Weights of a small transformer language model.
Size: 14 layers, width 192, MLP 512 SwiGLU, 15.6M parameters.
Architecture: rotary positions, no biases in attention or MLP, untied embeddings, paired heads, shifted keys, value embeddings, learned residual scales, weighted sums over earlier layers, capped logits.
Training: a variant of Muon for these matrices, 7373 steps.
Each number is 500 + 50 x the weight over its row's rms, rounded and kept within 0 to 999. Layers, rows and columns count from 0. Numbers have three digits each. The size before them is the row's rms in percent of the matrix's.

# down: layer 2 MLP down (transposed), 512x192, rms 0.076, rows 283-293, columns 0-191
# gate: layer 2 MLP gate, 512x192, rms 0.0858, rows 284-294, columns 0-191
# up: layer 2 MLP up, 512x192, rms 0.0843, rows 284-294, columns 0-191
down283 106:584549466503379438519559544502492520537464493487512450582532556510497433501555443539602484466581537496514507451522507466454529532518497462466486445535513378462509484448623453551571499428494496445519447572472473583463555539536510485450509468499406502487546516433535582552506613533529517487589490426437557432484469564417559416505499516555571544507432535429381462473515515545511564539420517481475518468506532519621432406564575452596475570467525460491436486575582534530558501513437470527458489530521467471460546504584526506452442567542520422529550585453433495425513471478539484579
gate284 084:559581491530561477538488445454474533510484454420585455414504501485523448570593487554547576443555485445463518553446462435517505515533536474498547460511436488521627478465511508578509561449520484601523581476426534483516559535565483446577597544447482495500512491453513534461455508546483577588515529393400352447572522482481499437530494543509521461487466456438612490522543512530488515484491457460403423401568476549461428515577595447557532510476518592485428583466448497454486362564481462517498520465467504508474485440521481585420441482509503497524534556579457440448516555504500520549
up284 097:493519405510616403424494517577461503542519550475489435439513496522500457504491450623556538507474473403470534465508512483507548445441557445500482465513527552478601443469598574518501551469452509513457520555480575579584502469533477534498508467442521620549522528471582585383519542413555533424497433470524455547464512423499538560473489439434487498516502427478550492499540451463498533531523464396496538447591518509484442509479534449469359440621486462534427540509489476435423490513472518474378499516421549581511518573471513461522513453487446543466518515566489478412495576437517531604
down284 092:512445516502460489515453518417529482506469550551516421504508546523505446522480530527491558446507561504461544544587499454556485456558538617536487483445485503461457497522405577523443551455610535555531490483446555489451393440534537501531483496503546480564445599583526455506604483538431574451592612485541473534498556550496484515509512535487468446477424497436482487546477517544499528456511499493568495427513540390475527363510498537542467550485379508433528446509545580518468541513500488449489498461484656590567477589572420499480472562502551471600416483487623474473584465567490552456
gate285 095:474516544562451394523529440561477484503491452533564493482576407594537456476583448485587517419436439490504468454406461512495491483501483531522538521436523553565541550444520529492484465357469462452541453547462473507528480514514536490467520550564472454553388502417486516522545567515577494424477438553481520515463555504418504395489535447560589445465494373477490446530545581574473476476537398598544461442543601454549556470526529541474499493498464649437440464469564524457483516525518488523515484508434519467406553490585502487405478537514416554532556504524423588572487506499455493528
up285 095:446456466490535488511479506551459487408477429491563422455583466450473422499585405522521460569453493527366492451428455521506450530530435513513519578532479584526628521467423536494536524461531470500477545510467481526421408495601502454502383544588533444477425522423480502493545505532538493569495501525549479504454561551498522421435471473487479415467461493510464452560479552528636462506506454513508503435426561548453506428493567514493484528495369532501506554453511420454441494569540531562504500553351569501409602448510462493498579471444472539428550483467543591466462490496471527492
down285 098:490476524617545465556474575476452583487496528470521485432574368476445443547560456506515509484483477394550514556481463519425422506533511580491530562481547459454477516463522524536463498449554430560477464521472444463456368501446495475377588454503578512400447534519477534530506475457549539412527537452564481584537482561565551503470585479416534454514627452540469529580474507584466574398492539513521488495553516499463548466470404501493528456511447434471429557439537401509524478501520551526419529538533503527564484490575512417474521505430542462482476479459577431517536516404512581423
gate286 105:516419547426544464509453482457437495499498595514523496473457432531530531524485481513564540457417489453531553399433437503508561607471547534517501476538417476464543565461460438514518467409438539478608502446512491472585551456496533465442544580471488431541545533504507470506461462526429452516536485549433551533437554520610447453544445509501524510498483477449506468545500478439513426431468511458407553497500570517620654542562572531510466459457518541514585400521458412521484545338520446505551577541427524544439455513501451481519536578495469412456514572493372505552520502487476482513
up286 098:458502510570482364517430540541496423496497445524458540518508571454443481562574481575547463511516583552521505538465524498555528515537444439437545540572526517502473537523525588424473554562602478426491530578504477539467526479487469439520414428541495462492536513429471551464505481400481516555503423495555468444518486395463472574531483438482498544486580487511554524426487523545439535505518651425476542502425475489530426402516529419485493564496508466527483497419439494450460552550492539476519411585488468515499444489452574398460516476526417508499527493518499428462359553562533666467
down286 106:438393413575519513563437524430468509586524532509492551519477499428561519478529525559532508467537502577354468498514554520435470562464536482460537489564459430513475470449470437585544498553512454443438446499503498548517538485508494521594496529513518537473545540465514560450519496458523554616512470501528546436494499399417382497542497573584439580444500520520486518542508485505501523467446481516385420467522539448576529533506571390476417608501538539568463529543428497497519495470516456513475501446519502464546407528486477473534454575562382516462427487459586586463538556549402617455
gate287 112:470489511448531522576517509505532442442541452604518485482567468506501480622422491410534570458475490457554514513551497530489440415499461488524507481491537462525481584487475563486442518487469491536463500498401484477502545569542494485496476529521460393539496604556595439577447559456532483464577498538403514513497462477400525564484462500503476480561587461452483423418458529517500515590503559469489405459424416561558564542526386460444537419470520532430430506471563545506567636508572489525474519604545525412549618434512560543435490482515437542555562564584501483498540547510544463529
up287 102:443464524547480556362532448408464525345485465524534488573421485464465476518501496551438528518513507509524494539437441491522521483516523526466448413363590451535473576464435451520512439536568446465452550613502467556476473475579540516431508557496422431452476505555530529525528461488516460480525500402434481547464532514487520501480487397571516468494478534424511446525544558552384454490514473526485539540377516509424528408527532494462505441467528485413458488509425500454468439442421551556495600475502446488490439511467451541484531501538578457581508443579472549506465414632471492432
down287 101:488510526529459456441515496492485552450499489448524518483564516374483551471556525406477543438466433586511513556493520542529421537503503482461554462487503545449503471563490439493475464488430520472491455446526538547514499479481465473500493487592404415544484612459488492558326462470430522512530568459654558429493468431495535476457489584426497475495493484607428512574539459527580505431506487572545405505537509479491566614475457535532448449540449566494476503478425616531509524570454528449525500457467563507511609494521557427483379575501483568430525534531540437410548490536525537513
gate288 104:437469459375486398433546434498467528509526466535487462543560446558452474442554507540557474524442590502480455458496519383357491559457484562473465557424486505549480490505441491440418469493577533513510468457454561512550555449520522569524568524454496551477460513470436590524461466469604541531542552448453589511476502498512499530414455514452597464426494483504587583449459474491439519560475568423529577576497464465474427492546455528461554517450477503568592418486539442432525502527512569523554433545512566532478445519506534565438554549469533468483568556456540428503575528461515393395
up288 092:413537441445481405537519435497592522502552445486518515479602526423449475452533372448472442527470520407498422523513510414463508485494546569519518536504499470415526504513534455440477495516510537424487557476469524495590660452462533491506590530520525578517442474418408502580503440479489545462606494512447504470502458443505531456484492433502445420503511473522421553447413443528511498515481601486501563440631515516478402520520486427517479503521487465525519493536505452495569504549461577596502481538505459487537482466495479604573508464503464434422552578477478405451602433453551454412
down288 107:355504558500436475479464434371512476492575583563538502463486542518479441495494524467519469540519541513498452452567545605483486561517487524548576591499530492522431443515488436453527540523472586485432501447473439531495529503496457541473578562452490570501536528465555503651528509545526568493569499623540488491505396502469540488536494478542478587407507414542513526441457510507436517520571474484505532460502571460531498485598541401459493493534523553475531520544484410526433442545433581487429498570462470457473487374418418432521467492450524478473577501510474444599490452512421385476
gate289 109:462547458472438466567597512432574503490613540461460462544536478468488510484464513476430520496476460478462428551433456496441403596501530444551401382605528414461478487524535490524524463496500473485554462414474521564648619456498550508488536544544445487493466489517563497531451462494426442515427481508492441494487499593457574549512487465475564540517492532482447488565476421510594439445484476488461544503497518545435503518410596510479489431465512505382451426504521474508466496583540444528567571453495534556500421447634460591532477579547447442453545479520498517453588461509513439530
up289 104:543500443462429521566565489470603556506520536506467530475515484464471542532472496528549562538468470550507463509469448476510415549503614490477413457537458508546688478477529482517464531569536502537524533458486472641597559484447566405531521537496428581521456530528541511508526447544509471464430386537462453529461507472450459522553507500512529532509552592422466534502372553529557452414515453545498514550482513488463449570495602536468478492498614439489532466504441487507546435586490438470529476527594468625507409506560543514469394498512429461447519498562485498541423475572471553437
down289 106:527427493479419483537544516437425446509630511512561512514552489441482518498583416510456584537500486455577444556560566542555531529477581505492490492609449455555472524457419528501447523531602489474436530483515462541611429485448523487561561423486604426569469509446459417523568519465532547460515417477503528433542523401518436454538542449646436452454436439435587515473478527526575493475486522530478505465532468451556507470506584506457426510501612518458539505450507531472553596484466490464431539440565497575545462460518511550489591514495506459434494535503555458538506516460609469424
gate290 101:549564499509552534478491543532444515517515583536636545614494484515499509599485493487493396506472505558626532536510505559565484530548623442466633538557495572451487477502570470517452534520552510528562452514462525566452510428536552477461578433465515433604512583443510582463497402519500590511500438504480531504473493497568430516539536467517530414417514417459534452419486501451478565536511530499630508495511409498429517532518452418561547536484476610494488495474538524419529485522581593530487410503525447474494639485548523500495494480493529483515481470462496461424458460464583504525
up290 104:596518459587477549527522599454490500536599577505654464551531459468576404455406458526525483441545555490591443446548543454460442487451522466472528443470501499447471512567485544480516504519584448548541530509445492443474460463550514459563516463506502570521499567530456509427465445563465432554437428480485602461493553498465496529502561580482517461493543533481434470547558493513462572472513440536467496445559574519529522450576553522510555533438594566508539555356537535553483502495465439486595475451421499518546546573483492446472553387418477508379478439395527543523518498529482525449
down290 105:495477537522537539515450539540465469470556518511539506536467514458530575563551431508511516471462468527508480540399593396445473499471461416461586510527419523498506482398571419509480470440461463571433437426503448613515462540487440516510493529439464536479516528493639472584532607550492501426468536492559411490592481524551433527470528618474590437504539510503494518484646455393500529542635453536475433549500490514464461616484496546494491449417567499579570452437503560484415446484541522488504537496502513528486465503508526487468586478512549494462442444497497546445470530478434398462
gate291 093:535493533437516491526586493548489413528443527420619534447491476488509512460498483454512488439534497495529506515461400517479549453574545463455474521623601463494533368500535495508557484474452526585479596576540454479553490452517454547498469571476663490481449509505471509421484432630516447560552472479503525549475553562493415473472554446440393480541520536510562469497543528473445415534469512480445470506463456537540530448413540502541512469597521382423615462507419424526568535561420509529573500513475465453547533491444438535451542447445488522476509593525519450537554482523479563485
up291 089:427449508509486539526336346397477450537498514552515477510455494528427482347523555480480434530527435561546498441417432458509542460462467518574370493448504591571474572494516572515601541437549522502510453532508537434529514589394454460547466509464563530504562533475480476419483495511465479485474498471541508469535446560552483467487525604541554507529494461494417448528589501548553449463487448444504509487456470478452381618533525429487533494513569570559485589545534418483496438554487534508507544470551512482495507530505496484573505621512445434489534470473458491484440444483521523500
down291 091:535542570456564450533422436552470448505457494426479472503472532569523481447525579477550501469545405563564421480409413450608515547492476435533425538543456538424542501454542508513522509428526434467513481533535520486439526565438467549462477524398630488517530497525502469501490446559591476503505549544580467464507505560482439533548491459503551477441526486485523524552506483389506457501530437473535453478521440505361495461435573477550575511470549506500466530549494402412515536462485542541478570575407403470452553544483588487512407529528488456436475552589485467558383422477498603564
gate292 095:474558565539512483501465435525388485503494486505572556473483425453568552548539444543502371514534418540469505539553523531544505476574483547494509590547501429397444510534484458503453520553501502525550458463498509636501573514486521389582570420445467511474518470593537530410394412499417464546468454510512541537460504539559565459499475637520490521389454530594469455525523532483428484495542491503463525395462500436468398422459494565500458498436509490488479528515489529545451542545491550480466447454472490475511434484429424427504473496529546484443499441538618444464564513455625480490
up292 107:472550456501456479517458490500415456487437485591499537464494536547523562535439464516522433423400455553463442519519568512456496474466523495505599513435468531383507504493560569490507545510519362505416502483497456512565460489497478491467500530487526429432538447476544471427442455410469456544529530546432574601448437456462559541533526605543498491520480376541514511522596457487505564552552463530531511400505600578535385386475432485472509567426493519467410450525457558441474453428489475455535427479514412553517482534479543461593573491567520506517438550477568546472573479573533479550
down292 095:616494461602520495457512469419456458559463495434445434556571528483450527578436500522437542539444477403555414596423479544537436418548490562464485542390507462471552512528476583475433536519500473522414474528567580606477425499490488513429517488523478494500441500531514502463478440477497569459623539470454503413431463591445452504524476498509530487461543469519439482490497475507474519562499442541423542488565513509432398459532619529448489456436571481517498527594493432513511584468487483541544501376437481515497414570518474580543484446462502474452469473432456538437512442430578445462
gate293 093:545444430520454500595485449511498490450540506521474522482545507578516669494614428572569518430511537473462551492516500574506513536457566517541411483592593481463564429534484573572517523464498533546457497485518487526601439515443488549544520533404484520532589546500586530480578396403553561551473537425426591563519555534529460542473582487600456517537569514497410488425440543504464423516488494540486477526408509563515589530477528467466568485496556546505497492515520592423520482474483483528516573488546578488534457425477486522458557476522435545425467453495473540558574438470578534526
up293 095:488539528480462521565458464569523567522544600503503429529535533480533470486531434486453542619460531587397590499436458526542524400495487505554473489553490498556558609636496437568548442523554446506462458490496539559529486473510455532544490468546607581483425502455531436520514444481480526477412555429532485485556487432488492453515535508501542487567432520535526554491474467398515526498515406352457478476508501495573527414485518464508453480523426545602482436487465424559446518543505569488568529416476427534445655477459453469543430495536490467432544388505442510496500460438509504486
down293 098:502523565544567560536430479470521399548496523442448565444442547452443507440554481520395534538401531470580495513544577460481449539419632488490557513527408484544549473426503560505521461443526399446442429483494418538495498494498541549454465497436656484518577487471545581511455528579615472531472497496464528417526470488487515561538482497526467453477585501420478482496495510507513572510564482548584576507472410440488494420468538494442453470467501540517343492512523447435618575444477545413489507513565492492533446534579491458462487489481458574469467535538449518526424499497485551468
gate294 102:436551459439558528547507439408444433428473445453590567560555475472534518427556488511495556424563508535470537574498511468481491616517423577504486467384549461501534475507555534532540525529496465518542478518446443574528493582586395553480479480464536450511482474457465514548542551427513545523525550487563596471521407465488622500451535471474472398607440453463409511467555472436473482461504574489485578573550545527512526472514593542449533475553524527487483527401501546504577503583530392443548474525478473562474525572541493474392503529459522450536520535439474517542465543464611573558
up294 102:499469431613476578475455511555486515558502453478418521499496578435461516529501498545450479507562479486506519483497571513450587410436500506546516525544368501457483528567517460534483529512400536594491549451447527441530459401555520534474461449461607527512503557518589427505569463444425413442481495594490469413531512471396516501516382567461527486515579470548452509537419400472455492448518361530542512415518442430436553466575475513481478620540473491532412479494466486554454466518548576563566494489542519466467473490564507434500465518537497493452442513542490507374540516558508450519